{
  "hidden_size": 192,
  "qk_norm": false,
  "init_std_o": 0.0,
  "init_std_up": 0.0304,
  "learning_rate": 0.0017,
  "weight_decay": 0.065,
  "train_tokens": 150700000,
  "dataset": "wikipedia_en"
}
Each number is 128 + 24 x the weight over its row's rms, rounded and kept within 0 to 255. Layers, rows and columns count from 0. Numbers have three digits each. The size before them is the row's rms in percent of the matrix's.

# layer 2 attention output (transposed), 192x192, rms 0.0923, rows 158-191, columns 0-63
099:135103071101124108133097129088119135142163125103109096118082139168137144131105098132112161180128171167114123134130111162140095119144109094189143153129123134063178103104136126102159126082113125
099:099142166149132112167134132133125112107136107098128138146114125121177125115168171130154070101136123119125119157117173129138146120153189135045110097133100129169105138145145136150110125146138133
111:109089099129115116066102134141120173161131138119145088122151139085118161114108145149157119120122103128100110123081127115123126100108167123083107153136125154159141116162136119108140064099124143
090:107126125107152130108100157140143142157117126120122120194139103135139160185077141149067151111125071110081151097138099097104122106128136139179137148109137153135118122110129118123145116058124115
088:089132141099120138142111153125132164120106145127143102164169113132146149146090169151063151127135098160123179093132121144110127134104112142199126127104129129107089114118109104101128116106133140
114:114150135119104132136130124119126133133105155124151104168128122143109121154113105141079116102172046115133090055110085118161139151125235139114138107152116126146129166146164148132140116116132115
105:168129167131110149103124113111116102145146151135156157099109113134073106135132111137171148110139113140136125166163121133075089115147098102135130185158134095118112092117150142152106140132079092
112:107144116104110125117102110126152116091082127104130102118125142143148141100146145122132094147140137101130127120122112145165132156129148142096087147129155137113110152150120144148123126140184134
097:140135151116120092132156139134146097126093126117093124102167138130164117142178129057116112155119180087139111111124120115138124109117171118102103083112102140137167162133098157130124132156124128
115:164116107116131123097135121114114110130135158111152089132142126129141148134095152112116102107177075147119121072107120084108134114143130146152104126112108130154091123161114140103124103107108118
110:099099152079107096169118111117120135142132098141110144145116130129102140160138138091117150135135163132146104135113119170153108133125149124167135038108110141081141150099146176163139135128109125
108:145134146109100120149112115129140113144122059148075123149129118134125104142131098070102133133160108152142087116121133154165126118130152153144135131148104126114114161133121118180117097128134110
120:140150093163131142125160138119103086098107179101114098120088145135093124155135103100079124105139117095146089107101115145104151111168160168132124147145141123158129178152142147133136158160085114
118:097136171113168130111151102125100178119153147141154128115154122119143115128105125148117114118133086139107104110097122119123155133127204126080139130141091119110110099115135079129104095133156124
103:118123142105148118086109113129128162140120104161138147166108136155100147145103116179131152141125112104169114108173098132101125141094122120175122118162142101089128145122125173099111088138138116
108:126105150092111125119115130127161160126097136145142138133171121106112118100134150122122137139111141132137142144107134132175120111127067121181119128154112138090152163142088131143137092148159132
106:093137103138139123130117125147096192119143136125139106125129125115113146139081127154107096119106123120106126099061089123122154149141167174120137136122124136143136083086181110132112104102112146
084:138102163191163122093159136119126100151135155140155111088149146150095113119131133122210125148127114146131111135157095153139145137131136100082147118151122144104135156108135105102154178124141115
101:126109144096120133067130127130106137136163149135157129116147123139133112163122160135154152117129123166131138102093152071112118133121115126186147120131148137101114128137113110130129138116127105
097:109135118098172143093107128133102123079149128139151121136119119119126109136133166171131086126130137095122147162155108125089123185115098125086155139160204146142110133092126134138156162121159125
097:136124108133108134123111116120131110113117135095143153156102146146118153162114139145073161140135113136123152112118129166126150144137146144147118144109144129172150135130148114142104146121159149
113:101137134135154147153089119134138118076114160134127132151123121129121124110130118117111117108153114088182153155137135140167121179149130143124117140141138122103084077148144180093120124135131133
109:115098089132155151122123134114118133127128121135142107132158145118137172097108142142079128138117139117088142128137105165103148092125118134113130115101125150156143122094107122146119141134143151
097:118126139128131114123115104127129139115133110165127134122126144103120132104136151145131132158092142143140098146151131167139113133094167142057112118170151115128136158138146137178140118148136154
112:126099174131115172129131148087111105129124149097072107143143132123151080113163117133120146124112120179159167127108096125171120153136087098103151151119136150115137181142107066145106135092162135
111:087137154166131142161143112131120099095133118109146168127122138155158121097117114128149117116122082135130149129147124141148162148103151132082124086088146144136122150119147120142134180132133150
097:117162104114121139159115138133147167127160134133119090151145112116133139125112151163062115116142121093112128088113120082122130164130161128141141120109155152157128095111140119138132099097139162
114:174114112138134147086142119111104126132144096092119118106097115096113117117147141142167103134132150126117142155161109081076126154160036077140132148121158157163130106121108100109122143137147111
085:130148104101107153148138161125157136092101136081113111131138137127197162113131125121059085132114128077115117119124126126144124107089123141103113092105129157149136171169098168089151129157135155
092:111123120150155153077133115110133137130152134147155103143128111133117120140104147174114135126107133168123159133127127134115146132172072110210146178129133118095094115090116098158114138135147119
118:130101117126104120170149141132103156150133087143146122113130111093123133127151120118131103108142182144145121125091072167105097117125150119100134113131131143066114093124120108146139108124094132
124:083111176144109147094113108132103122148149131147096143136125121125098065146138114157164181112147103155158144120135116159137123175120194112070161144134163155137135127112157094140131153096151119
095:112119106097133086163147158142140115157131144099122095155135142155152222170084139098096137116104116129059120112076138115145133068123166155149107110097104136154130158141116142137165124087129165
103:141132159151093169169115133135141136137142102133150146096140098113139102116127098133090143106126128165165166123139147135112123134143106112181135151082102132057107101114118106146142156122087131
# layer 2 attention value, 192x192, rms 0.0927, rows 159-191, columns 0-63
097:114155096116143128121135172102179146117114161163111168149156114127142162133162115115094116133130181102139132135134091122095111144130199121096140147140131153131143145161106129090130091146149138
113:120099116122100117096105117182102146161143132140121130102108142072135150117086105081156133082161142110109146144144118131104147103080129094107138123122109099127159088143194112106146085118096120
090:108127088167156113091114128114123128164181126164110127158109124152178133153094128135108159171084107121105122137151093120127147132109133152117107142115126130070117126132136090140150150076096127
087:118135132143122157159086124094147157126170154134133106167104147132162130127127114178126166180111138170115126149134140149138170152118111151106121127105102150048128100131104088141151112103111145
099:124183134121130135104152132184116155165111159138167108146089133131110140093139104155133122138117111104102111106145046139122167115135128188116119113153102132105182109147168145132138138117111109
102:126095158095109125146151124145056108124120147119166164109093145133080129127122128146143113114162156151121127139101150113083101112128128111183139173134157111126089148141136134106112136151118120
116:125156142073089150118084130161150137092066139152127080096137158125136141078112117110125109118138139123131145121110136146104134147120133126106113137124145126169124152112127138136123083114140122
103:171166148140119115123117129109141140123078134151131140119162125158136137141169168097152121129104145077096116103101135139129118094112126122107130108108113149133170150128100148121133142117127108
110:149135144131115101115133118124118149133165186136148103131159137110148130140111163140149113125202119152116158140108159122118152087144144122135137157108108112113132110161141138105138085114123142
117:131093125108136120138136130148169113156115071172098168126133133153107150139129146122100106130087126104107102117110088144138113139160119129140108109113136150150145144113134184106142182100123125
104:151125145121138086151125138136153124151121085152117091145135115140125116120116101100107120140128157130133122126134134117133134121160135115146133121183102149146144113093093151181142089114131122
116:133131105179140109115184138128128130109095193096138131112134124171126118155153150090135164107130135111106142132075141154101104117141151192122149159142127134120152128117148146140129143108119113
116:095192132112125140154156096140103179112141153105187138144118121112103128129135089161130137128131127093123130117115119139111193079084135126114121116147091123116130102111144083142103071158137094
133:103167120105145103100110153144116135125139143145132130163109136142132146165119090200116142124142107104131123101186071171088127127089143105101131124162141099122156147117125123102112112134137124
099:116147134102116160163106121147144148147133123180123138162171117097143116113121115074133137134100124157139124119120143139142134112121116095153125078136109127084146121103093124157164096176114127
097:098135084117118133091127107174107147130144122155134106116117104157131139145100111126127100154093119134129135126104078063137174127122108157111117147163107108092122088113187141108099140145106147
081:144091159147128113095163129134096147158137126088109091148119125149090114125186118135176123109150145133146116119127122111138147080116153132132132141133107140160159127096138135122117163120150088
090:141157133090134135109130116172113172169161156149127174131097128093121123148117121118151162146127108135117130095119111107149158124094107157126143129108116111124170116142123107084105106097126105
100:126165130101145120120131138136119127100171130099118119128109083131113146158125146173130111093107162107119119126135127106095107175087107149123158145163152128137099128108123112148126124142135127
108:096091088181162154105160138146132100093117105123132133153126128166142102126116127138108183150098114125155149115099148159115126125104131182154113127070143103140138112158103104125138145132164131
118:110116134116100133121101133161132111063077157118144101148158126118107140144141165174102105110152146107160138146132156142142134145137120146145123152140167129094070115137129159109107127141117147
112:146116085169169140140138111094142108133177065105157126114155150163164118152118137142104145158114117162099155146140121131114131116162150144101113142099131139175111119128106139143160176147114123
096:100133141107117083158141138127135114099130123118096113099126154106103141102137108137115114088126197094107115129118162117115094128087153115119135105171121128170122158125145127154141099152145101
106:157169156131143172124142118106137122134149154144088122159131121139133093110104108121124136157105128160160105122121090150126156138174140100136141141113130118126148144129094069156151137119132120
106:099127151125144143114116111111165124100107136079161102140116144140108124094128111100126127091143119143152124143137130120147133152118156152136103094126127151154114171144136144146133190132138151
084:114159119128120156126090130118134165154157159184117085100125090130151148105103131154097094131117136094133126119149093100126140168139095193108142115116122138105077111141148112133148131124107149
111:176146137101145128084106111069120111108173138098104129117153083084153132136087133096153131067149098140124125143154120118101136170149100077143149159083160122128154114122150105102128110112135138
112:169200106145149182124122149096171120109102168134125133136136149116195136129137113103121128146110140108092084142147123145105121119123139161079104105134116171097127142170107147133131162141095144
094:119083121106135151110119098114130169112178120129135102112117116150123129111107104135138136139111120212142150115133147125130167139142128134137149148114138095104121117071125104147145069146151119
108:182153110094097144154107147140088123122124103147128102103133130131126150107136124110124119102112128130124117163082105159093084149117132106110128154125159143147129088133169132106082108088108145
102:123104155124111142070093097112128139148135100092121136145101108113067078122105109199101171107124167154158142108149092157116135146111128149147142151101151119168147100143130082154143158090142107
102:087094106141142109171164127148119111177139114150080125119122173146159151140118140094135155187080135122115122123095176141134149069126157146088076147084094129158111142144117128138170166109124148
109:146120137119086177129079132108147164101092151148152107100116128112115119098120110122129139131123104165177142158107147127114142164169131118157111098133133146106079125120152150154137147098109136
# layer 2 attention query, 192x192, rms 0.0973, rows 160-191, columns 0-63
092:134116129105158129102143141126143139164126137153098138128098149134186150147140128138102088115145108118171099094154132133130124107127160114131103157141150087131155154120151125164144175117157090
093:133113101139155158082107138128090139106127119087103154168120106103134166142114101155093126103145162126131101093146133115054092120128127152132152127096105069126150132139083141111148130089140127
079:144115129097129106160165109148132158154101127179134121137105154160150115119155146124119118126134109107114107128126105111140166177136136135158120141151180126108178118111174144165086131140140132
085:152162139161121100166144141146143135137126100132139121140126126116099178121159118107130093106102120110073136133108120134177109141102112106121136102112150177120094126127129134113106092128142181
093:120123181130119113146092105153125119126183143075127130137114131129142155119098085127133165123104094201140162156113095114140105147138134119119116159094157136148110067103081104121150107090118201
097:115101118109147145111122145133093097109125136096117107117118138125167113160128109128143139166114119143177109097179161160086139099152142122098124135114099114156101158156113107160165142078102092
107:113096155093119113123102110108169154104154190157111111168180099157129124141146129124128156097098138122140141131153116107136095161142120084113152122111114121106120140127148131148086093127117194
115:122124120122113202101107082154119139131153115100150115123102134096105089088068103158121155137088119154155143139123143148096148119113134134110136117134126108177099093118156100139128124130144120
066:089118129131132141121159125150132119117129138153126125104137119123149128139133138122155121146130113149145152152152144158151098138159106120112151171129138139106121164147162130124097147115133163
113:135102077140138149113154161108160168120126141128126153173147130123125084177144148117161157104122111074132111089128140085072157108121135155137109147168149146116091137122119115111101116182109096
103:134106113117109070145116111079101156130142145161109136144173121139138133134123179100088111082116111162102134128119086164117130155074145095122129180125132123136109089126126130130113109107133132
107:108155135129119127150097137108126151118132123125121149107125118146121081147100160167121143156092165156090138112130146104138154088101124135161143090068159124132094122111081107074099123115094140
122:149130122123088117101082108158151168107079156153143130062119134131122124076120149166122099143163155129108158126122082130151116143140145106125106138131096094126130116141166157108105135141137180
113:112151167117116167127132113179142114123179164103128117149112109120130163143075092119151151115122094117179124091123113126145166145182116128126134120133148116121079121153135098201145098099138157
112:143152113155147096124149158118169082104125142131106161129137171155110092147116139112136137148095096103085104131136111130153152108137139132139103103129146123080142143154117124071110132197132155
110:105108130082149147098113129138105137141149144120140091105104148130110147117104113109139157097141111104147141165103119161117127141145148073114139146086133141142132121126142102166162136093145120
158:115141125151117096138141132129128140129127119150142125105132099128093079114155150124162118142099099158121145156111114116194125155141116120102152121152157169137124094071141110097086101128119163
081:137118110111156139155167146169098147180108130168116130151098163146153138135128165116107119120153095120141105115137118122098144105142121116167133157134152096126137136127156123163135145100158110
088:147176131132106120156128117141153110127102126116177142092114158134088137131155145103152125160105128114098143161066109132189150111131111121137100112127132160116082114136158133125084122139128166
078:103133134154131103129119146122172076116135114153126139142144092123154082142113117150122093141149142133111130116156149090128079104144111145097154125167092129145087172139131138119143132123092130
090:123069115102135156096123161139120132106135131162152093092145139125142130159130127122132148145153114119097151108112139139123105146140135137095150160144124086130135137146126113119127137106160114
077:099114102085101126144092128158123144110128135150121100106092147132126166091144173083113152173156118136148126141130081163133136177135155155124134165101140144131157122162180115154132167117170110
091:143101138149114145111143118113083149139132070110116145078098145131110137133162109139132190142120158107173137143126179131127187113114127129152118124107136135126141144100153134120136171146150091
112:174149170089118114139142119087142149128138152118136146141154121177140181139137146118090135114116154154119129133107105147201123139158124088143146097126138106104183157142081119132135144114131143
211:122111110104133128101080129107136128095148147096095144150120132146140123134105114146116129121121156119157097088156143149091143118109172145092115127109084095159129144163115106138173134106098089
105:111169110116117076147159127128109169117145159114116167161112126129120166149111142118118151125108119140150112091101085166126141126137147111147116168097157121141109132134084163126097144125121153
103:098123098155098200120113141079124139129129143118109158115163117094131107150122156121120127111144143154103122117156139125086122098100125161152141144113168108156160128155115089127129168163096086
116:108170107131122128179106120135147153103134140108119136175142109095132123138116125105084130101136149137134115138153105133133096151129139100146149121087166133124170138146097135109117125150127108
117:202129170116097134103127105150099154157127117125162137084110147136138180143157130152143101146142125136135124115102119131160159134120104140138140123195110104122097097168154118153155168146164126
114:129146117137112153128156108117118142128130101119106166141113146124141127141150140149143150158030120157116124154137148174109126095100116121156132142099132115118100124139141124118096147119125137
116:108138129151141102138112143139158138127124145198147121110156122129155094097135140147120096110151115123071145157112120068148111146122142146121118155136107140133118111113130154116143114136102137
120:127124113155133152136154174131122138156162151120144119154094114134142140138086127152127120119119088107099155142107146091115120107119110128133149175117155149153128103098105107125156095140119136
# layer 2 attention key, 192x192, rms 0.105, rows 160-191, columns 0-63
117:119153081122155133121118144113132095134141143135100128158146147164151157148091091137094133152131161124138091100151179147109133099096155149107120126112075085126123142176104116129169135138118100
082:122138110131121156129088130115143114097136121108119096133172125148168170116108081158093132157135150149128104106167160130151116086115132177083124101085070108133120138157136126142156162121086125
098:142139139134146125111141119100127131148109135145115096134121117108092086135139179117166111093119098112161141147099107129072148132086126082151160168156166136108161095105131097074093099134144133
057:093127195130069097154135118138109159119138133124121144125084124104068129121155107122143114094146151124117148163132146119147135164171120102128140147128168120156103158100112147113135134158150124
111:140133141113138172146110116080115119083154095125166115164129124164130167117111111169108141119155146139162165111143119111154128125147137165128146172143095095123137133122149150169134139103130112
052:109110048145169130112107174129143090111164109111129126134160108164158172123063119150110168122145123120123120103133118138134092122081128164109135146110105117139149135125124148122158140094098122
102:158139153116086149118142078138137091113100121106148144085116138146115130133147125132133059150135102133151125175118133116119129102126082109144139147131157102101150123119154119135089134124128153
107:162130155152104158124167106131116149161126126125167105137117144118112121117135178122138141116139075142148164133109121094155170106182119125156121170151103152116145111117167141173129137136143134
322:106123089118154145106110153101134093114151126126110120138145133139170151137089115145083135127140152121148102094167154149095121087108152157092129138103079098122129145154103139126167147119087110
097:144124103138118135148128127127121140135109148131089137071123145113103110108140107131152144155109141163118096133053110159110138111160119112136085089095092103153115116148138114092070103114128139
093:145148157119118155164142095093131156111126166143107139106130134156109129127155145135126073127178122103153139072118152113118112090123089120117139151156137142140112133089173124104108127120120118
101:083131091126147172098134162144131152115113119168178111073121141126132113109139153125143127155140127151134123135145140123094111105139118136114108161133130067107136110122144106141114160127129074
110:153140154141092159077114136095138123131142163115137117178113153102167079098154153148150119142118120111139097122140158160144141080142150118116085165146145142101142162127164135148141123162112119
107:136101102127156121119113105134112128162127107090121115119122104128086124145105135108154137132097109185106189165112106094137131166166103164139171180155179114113127132129150133163122137118139135
101:144122112112121157131123121144108131139199127128114113162106144124141114106119099169127112147095153143124086103134169168123117117136139108106099075105109076169072145142148152139126117117076138
104:149134165165091121150133113144128132115120131117125108154160094171115128145126133111126165130121073146148159120126121085166146158164104119157190186169117130129120134134122160193133129152146140
090:169124176141137122114141091140152128133128095144130111140127128088105088113148139129113149100070130112196134132126089135094138136133116100145131152165149142143119135106137095163105130142147125
080:117138088150214129090084152089158091132115119129093120147179106130133110132105130129112182099126113116159115094152114129062088092089134128126154161091122105122146132170102116081106131132115096
076:136114179150083107141153111133102157141123120136146154126102142105094097109153151099166105128125117131106156163121139135156151176159128101157109137151192145132119139112140137139111116150164138
112:109130087087137129102099142134140091109137129117134129113137139131178168137129096138082144136151173107140086077153134147116101092106143145096120112091082111138127159145117135125147161093095101
070:129139135111101173127151161118156090138144150147138057146151142121156147106124141105098170107153132133167131073127123120111114079106112131146119146091116114113156118120127149125142144129090107
174:158125168146080108120154115140132163169105127136135126116108122125088093133163158086174108122126086126095162139095130123151139149142100103171128127163170157121107135100149142141097114139145125
082:136113166181130108165178143149112166135104135113169135113118144131122105119109163101138098122119074153074142165110116097117182171141119108134131122159139163147119114147111093131173117145137125
107:163150137151114137149110097123143130132128151164149113166155139124116118152138140121119129118127148121146107168171162090097122125128117143105140144138173104120093110146152123153122103157120145
033:132139108126104160132116106145125116100122130111149098114156107124129133119155133154159134162125113086091133095077101111162105097088100119154129124122109128131117165114199145144069133109131165
104:170099137160133140110081126122176140111118159136128164139089100114090071083146105124160147145124150109109117139091110157110148134133118128115090133146138088156053159115157129146088095170131120
099:140147149139093094107138087118112157154091149131073115074137114130088097118163116095146170137128134116121124139126108128132130108157118089138119070132087123131101109097197152159064124131151138
108:137132153134118113092066079157151161127113123114088141149119092131088123117145088124111163112120156115147105115168125163128134135124134098125108073128057095155095106149155120144097139117104137
109:124114150161147115131141151113093122150139154117127099147125152132160080147132170142142155130139161170117155101108155081150119141151129148111147130128145103100132177118130147152170119163113135
106:115108136176156131116146132167106136136146101145155178122078139119143084111106157114143130145139125106108146123127152134124122140086112156111102104124086074116104176092132152118135099126097116
106:118137178091101131127126122095100111139113148132128122127121137118136149119185142134104104167160150108167130088147141165111106077127118103132152116131114171094181139112130107099126165134144088
109:121151141108140128114127123104106144160098137143131101083127093144133121146138143117149201136135167143168139136117097124117145079120085120157172127080118123075117105126147141120078139116154104
# layer 2 MLP up, 768x192, rms 0.102, rows 0-41, columns 0-63
108:138112115115093069124165096112120135151098162162091124141136175144090058170127135115154148135113080162151160092104080119116158165097124116145082118119154101123103125075137144097104141130187158
101:141161119125064105125125113167119125141131074113145116125111115131092168184116151093118100119155097115123126090108139132157136105155123135147161125139127181096159122109143180129109129117120111
089:121078138156124136078149125120130154130124143099155097127159121109122151174101135134138105139096104116094128120150097080138159106116135136125124174144139142100152155090155159111114113121153121
082:091085141170132118146151145101136149131129152125114130114120126178123145147122167155124175148143145096127118124110122124146149145138152140135130102135131112140132176109132155099117095117176123
105:133155178078079105129107111106132130135112141127134115147134132098135116130176134098126154107152121113136157143138152045133118139143113120130113081094122153091086148146132156137129124134141140
098:133109123105137123119138149153148105151101153100143108130116104104102135092107137136128147069116108116118173148109146116135130134133134091145147158117107111149138092122118148123115189138176120
101:154130100147108119111157126120140142102109121162164146114140111115089161104148162139140094142083091117112122107130108124132157126165116159142144116121137125141125064132098075122112142124114126
102:123151109109118098160138113116090113160123125174127134151138109085087130157111134144107139097069138105101142112121156132127162103145128150161143143100114140168081131129140085119106116098149114
104:165129150125125149154116108124137156180124126140130152084098151144171112147119131110147149118145117086179154179114110069127175119147118079137122138110136107145134139130171132119108109156180128
105:182113111083153077139131126139122128122116096176155137103133140159115153148104118101111078125157081118162147125120126102125130111125110153146137112118161151156086115112102139129113139133111122
103:130121129173128128122112117155119133138122143113129177111146133152111081129125151132144138135166137115096119114125115115125125106111120140132121073144121120101129142113174127163120090135128194
099:137158158141118130161141124124112141119101134136138132140126151100109145142151165072144132138136176138160157128113093130125138131148117144120129099183109175136128117123135157133099122114130111
102:139108130130115134115158127109149162182116148156142116111096139161125164123149167158157115147117152141156143167103113113162161115158088111164141151184119132141147147110094175171117129153139140
116:140118144112140111169151121107133103137121148139154111106104168182114092141160128114133104156119131146159173153137139141156142126159112151147095126141164141134137095109141134137113163124135145
096:177109163112152113135125097156069145144119099153145101082118139165122132131128150140140143117124148142130113135134136096131150145081093105207133077096120118125118146093128128140105125121124172
103:110114146106099141121102111146110187136091100136187170117134139122084123152162102117130117157134112133089163126135132147153143123140082137140124083127134107087117131134166163134135097125157180
104:114124147124105118091114126113146146159110132147135144091112141125117113114164149119161124117130118081140170186138113101154161138159133123113114135111119142143145144114136124160116132118137145
093:114179129140151138139127127154099181137104133107123118143087140140134147149131165131114114154098114134136146120110106157113191159113142134164118113130131118110122115113152109143113110092122167
112:139158141162074111109136140186179183144135153167150171079118124111121120108107169144136153163140112145114122112104119097152146108189107095130129132141123126128138137078117131138107129124135141
098:130144145123091118128154151073105112145131152160089145129131129156132068104135141162139089159153127138132115157140092129143111165172101164130139139133151122097129065069134133128130155177110163
084:184097115112118100137125136120128138114146165140100122118090118145127128150182142075146145135095126108090111139129114160146131156140121097113156121123109104154140110095121150162124112138126162
102:147080171074132084110110122130166120160130098148103109141124160169131111124110164142146076144126127131116179118135109119151149138128101121122130069161097128133125118122155128135136101117110139
089:131175118123101145154159153177099135163140191103105142127137126172137098122153154079139146127131138150131115111072125138136109119128133142148095125162159161093137077126113128098124145176113149
106:140123104096108150100164157139091184116126168143141150090116140155083159097166147121181160122163151149132137119116114089126133128138122113140128127134139123103151116089088126156093165146122151
117:154128105109122143137148113158125163142110148141195110116104116100099150140161145127146141126162118116109135117052128099186163114180118144143123118118106131107125146137108148092127101154130127
033:159145161090119095128179101147113141150107141170155143123120120132123123149147137082157113118119143131115176156115113111137158114134085104160107113121142142084129116117155107128090122140143164
106:110127137145098158157172139126128103133136131194105101132144148125119133100134130124137112134092135155095143129137177098166129096114096122118141133105135165153104129110119084130133154110156151
096:117114161092126100154099105134132118127119125123118116146102109153091132165096134125099115102140129117141161143111124152143124184128106136156144123092165174161102135126142077148092090151166157
101:126102144160144149095149147115123135152105152077115121107123119085098079136158156132133103064164102156170126130136097089110125182132132129139137178147160111110126133130127090122112110112117097
097:142109161103096117144118114160140147153102127112108117132152142101079110119111122087141120096145117122159143134067148126143133177172120172126134148114157181121117160156174121157132111171111132
105:140115115134129096108142092099117127132130133127143095089128124148138133121174135145124122146097119178104115150122134154139153163127104154138152119132118130124150070122145114105135115105118119
110:126171117136120104140139075121110111105119085118131123108096121139105111102135129079162150130128137149121127138104139174143105134147126159152135144133123158109145126115152110132102101144136116
086:112076123127066084140128125143124084147107165102120171097108161119127121089121133145210129142062115131097123137110139140175101102157126089118143095120133139099154137114179095124109088125118193
100:120156101155069121121117133140152123162135140134169100079149117139134138132156117131140080166085126110133112117138114106111117117134079110125138096133131147115112138131130125125104157149124099
102:158143117127078093122098111119146112147108115099131111143111187128121104141144112117128121176129099113132107181123100143167123119173080121141081135118135150135145118139134117167102133116090168
030:134087124137127106160153108127115159154116096149148137095117126129093101087146133129156118125122143129107129157091117100150127135156124112153121142181158152107113101113130119152098125183123152
108:123136156082131126100116082155113108107127117115126102100178128094093091122162166133191118136114134143124148141141137170127139175140110133143154115169134148139121116096112118077127088112143107
122:133166141127072128154135112166070157127103124137141081115134132125081136162136103131121113128148076120133135140157149115109115135163122117141117142153135113135082128105142127122081106103142128
091:116113115111073120101073122159102155093116170108169138159101130121118099166140155077114164100124148129103114131077112154137177149155130134151126107121121136073175141091122106164122106169139165
085:102122148189140153141144141134147114177152141131121141146138102103135102102131123095175078175109110144141141157130158081152134145110124136119147159149131110146128119079140118125112137136104121
111:132164163093074119194151125159100116105105126114144155126145156106074180142164138132107133147126139172125174123130107123133132113087137132126134072133129135142100133135107101153137109113141133
098:127113164139100086177178125145142120103102132113115101102088124141116127140168143088142111153076134144087145135134146165149149136156135091135108098147149172121162120135169133111126141140130100
# layer 2 MLP down (transposed), 768x192, rms 0.0961, rows 0-40, columns 0-63
102:126162134108138108158116096108115129128139131123125097141155114145084061122074158147094131092160172152170128112129129123125141135094108075116139125146117116110102141157102119157122120187158130
104:115069140105156142128142099152138114167101132164141153156145150140151117100138133141140155156154118164173116112110174144103133107129087086165155137132145123129156096118130098105152146148143150
095:162155137130142127142184152118118107086140159084156149127128123116106110095139109086123138128116079142152106161110136158163136112171136112104134112094091151104151118108132122120163147152112135
099:144187117182128142133170183119165087107170146110126138136138108170121170131081073092130105138133093143147123132142177126140076108151176147106149149126148098134133148103129127110152182094105141
105:126128102145112107141136101080127118078135111147131114139137130129130116109144152082133103102174139115128134149137151098101085143134144124143122149125114165189125100124155167126114096153160189
101:095075140148151110111133088122100150177128145105150194134144118146129106143101133118125150132109131146126124134136168113126134100105108102153156113126117111135146133117145123140114137164116103
100:139156154061116129104141140106107157131113060121156126123133131114098130137135089130141162129178129079158101115115142137113123083097144175162125138157125124107101170189128193153093105117097103
102:118161133106137056144090145115148110096136149136162101158130091145142110144151129144145139136123137108145096125168137108142078145112118115087120114109089118145100167131124107156126154142139136
103:098137118133145110150131101155148162096131165186142142113164147136105132123116084114095168168136133145135151140146140146097138131088099138145139066096101116087151155131143116119092129097146126
105:142138112174090141106092097113155146143146070136149137094104132117163137083155111190120147163116143121117096091108176159131105128104104137140168104134122127117112129106114121126122145133127140
102:167103148107115120141136163113150139123122124131102151170131115156142118091180096139100136104120135135132164159113090165138094148126085156114137159136178156159110082093130116093187125131097141
101:068091156111170186120154058092148122141140129126133114105134119097104085087151096173127148103114138127130141122161122089127139122102118144142164119139153118167117138137147107090131132127119140
104:161131141143145143108130133117157104118119119141091135132148095122141133110143195101077098148109155155141124126165118133129156143132091159122142089138162150146158131092129153145116156122108136
112:133139151111127123143138142169130116141133125088098150139129133138124107123120156146120086122113111108147125110142142098123142172127111176148129104115105102118133136125120133151136110170141164
100:097158113135114149109119121139116125116172134102112093125130116140113156123149160098144112121128142172168121152145141147141133133143102119145109143118144137181153136116113083139138157109137181
103:121114149125158128098129068106137138104149092170117136140136133096113154131152127151101136149125097165137103136174182112096137133129111149164110157109141137169149146132174121101103143161139121
105:158114135135143153178146134145148112134158123126113107127148137163126122157087089128079115118097153120113129073092156132163098145142173171097159125146186136153118112167140084101127112147111153
099:129124143163157169142116147094157156117121118121132117120112092159177129135125143093119130120118120132109158118118088109101103118123138090125156125120096153123121143135118126092138120154144120
110:129128177112139098111164115171160106174140095120059165095145139119127121134104168114137117147124124118136116140118153139149137142140149111087122142137137091160123117136161090130079112148127098
101:141157123190174126130079132115133156121149124064135156111054133115128124118111090136126152143137148099106137120144118097125109161115115121070121119111149180121145125151105143128145089146135108
095:095149160139121097133115109145172120128166144125121172117101086129107121095118108136087179095129135077150134125117139119102127065151119127122142154126126131155144141122118127099151126143117057
101:109123087149107161127127131144165140101166165143163116112132153163154131093105085133135108098129114135137071138142132118140150116092137110135190137097171108103137161117135126141130131122118110
099:173087099103128166134180145101144117100137139185073137127116128124151169145090177120140177149136140125115099136179096114114143151134137137091098138119123074135134127156138115095098115132140105
102:153117113144136110103132126140162130099088152099122157130157139133078130131174126093162082115144104122142162143161146139151136102090139091112131115107133112130118128100129105158133142146140156
114:193120101124107145107099160122149128087132096081120112148123132122163080128123104097154149107093141115145137133152158116136134121109101178109132129139115152109190138109081153131166150115138146
027:113105135155099112114110156123150088104124121137113165150142137161112126101109128137101136121145141113140118095160142144132098122097133171142101108122075102130193158128077152116143139131126149
106:141100122125110094082107125130145142133070142146144195127137119141139128103088127111147135114141134109165100142113083137110134111114153148128099141132117133130113147127153150136112163134088118
098:121117131118140070109129179132148089155092123150105116111100116101122150127138173112148119090139140124140144165140143186132116138126138145088143174107107092125138124134099107100134189111112124
101:110167106121126118124142140125121137134109108119110128112146118134143124120135111122149093139145129169126120145128099159146078119095116159100144107135078086127118161125145130127124141159108104
101:156107115139137123108121143116149151119163132186141119086158126139150125114072172082099141142128132093145088153153185132094107170093129106125141133136164107151134085130149148125097148140130143
104:186113146115148097134123169156145105123162130140124137143127150162143164142101112063113136090152142136109152143151150139142074138161115091160154112090142149089151127123115104164154143119141112
106:135160122138145152086133127152176131136106141131153086137158124107163123131118128101114128144123102110111142155142120135147142123181112099128148165109126149167153121114149081110144089120147143
090:121128084145120122142099114139143112132160113142122114134199193122174156124129120117117120099115125124088141095128139154082108126094158167119096147054124093113140121167126145143170107118114117
104:124145170115148144099109093131134147098083135109129159133123134148163134110125144165119135090143172141124124126111124118159135151095200144121124075106121115127114158175115170141138092110148086
101:097140159117127130136140089080179085112143126166115127128097118113172140123119119113118151118155140108123127138109110134132129152153105144132114160122131094063193119104125128130113127101134136
024:107154168136114148143113144150131143128100120145119156133104124117107093088096160138166130087133135154185138116127117118122148151118149137143136158146115094156073106139162168111151135172107101
107:124126145181115146138101148133172158127105130133104101168131105116160098133132093132140122187141129137153134118143172113142147119120088115137115138116143151150131090129112110108115136131125149
112:120125145113159137152157106140115115109129121149100154128173126128124149102075158121141100098159150139104164118084131138111134108129123110148131143145106151131124162111118096161085077134153134
095:127143120147131113125129162087136133118141126121109114093126126127186097140095136087140135105157136139129084112129127164113115130179135142133153182122111128102159138104139142146177160071121136
087:114155133064141117139110160132090159109139099130133107126123135089150148160141130142057182094106173124092111127143127156123124101146107097121138130099134160117166145149106094130111086129130135
106:116143118062108147140113151095145162103116079153122092162168179095097129120146174121147117146122151112158159132122123090113128113137104107134139116113166170137158124133134130153107113160105172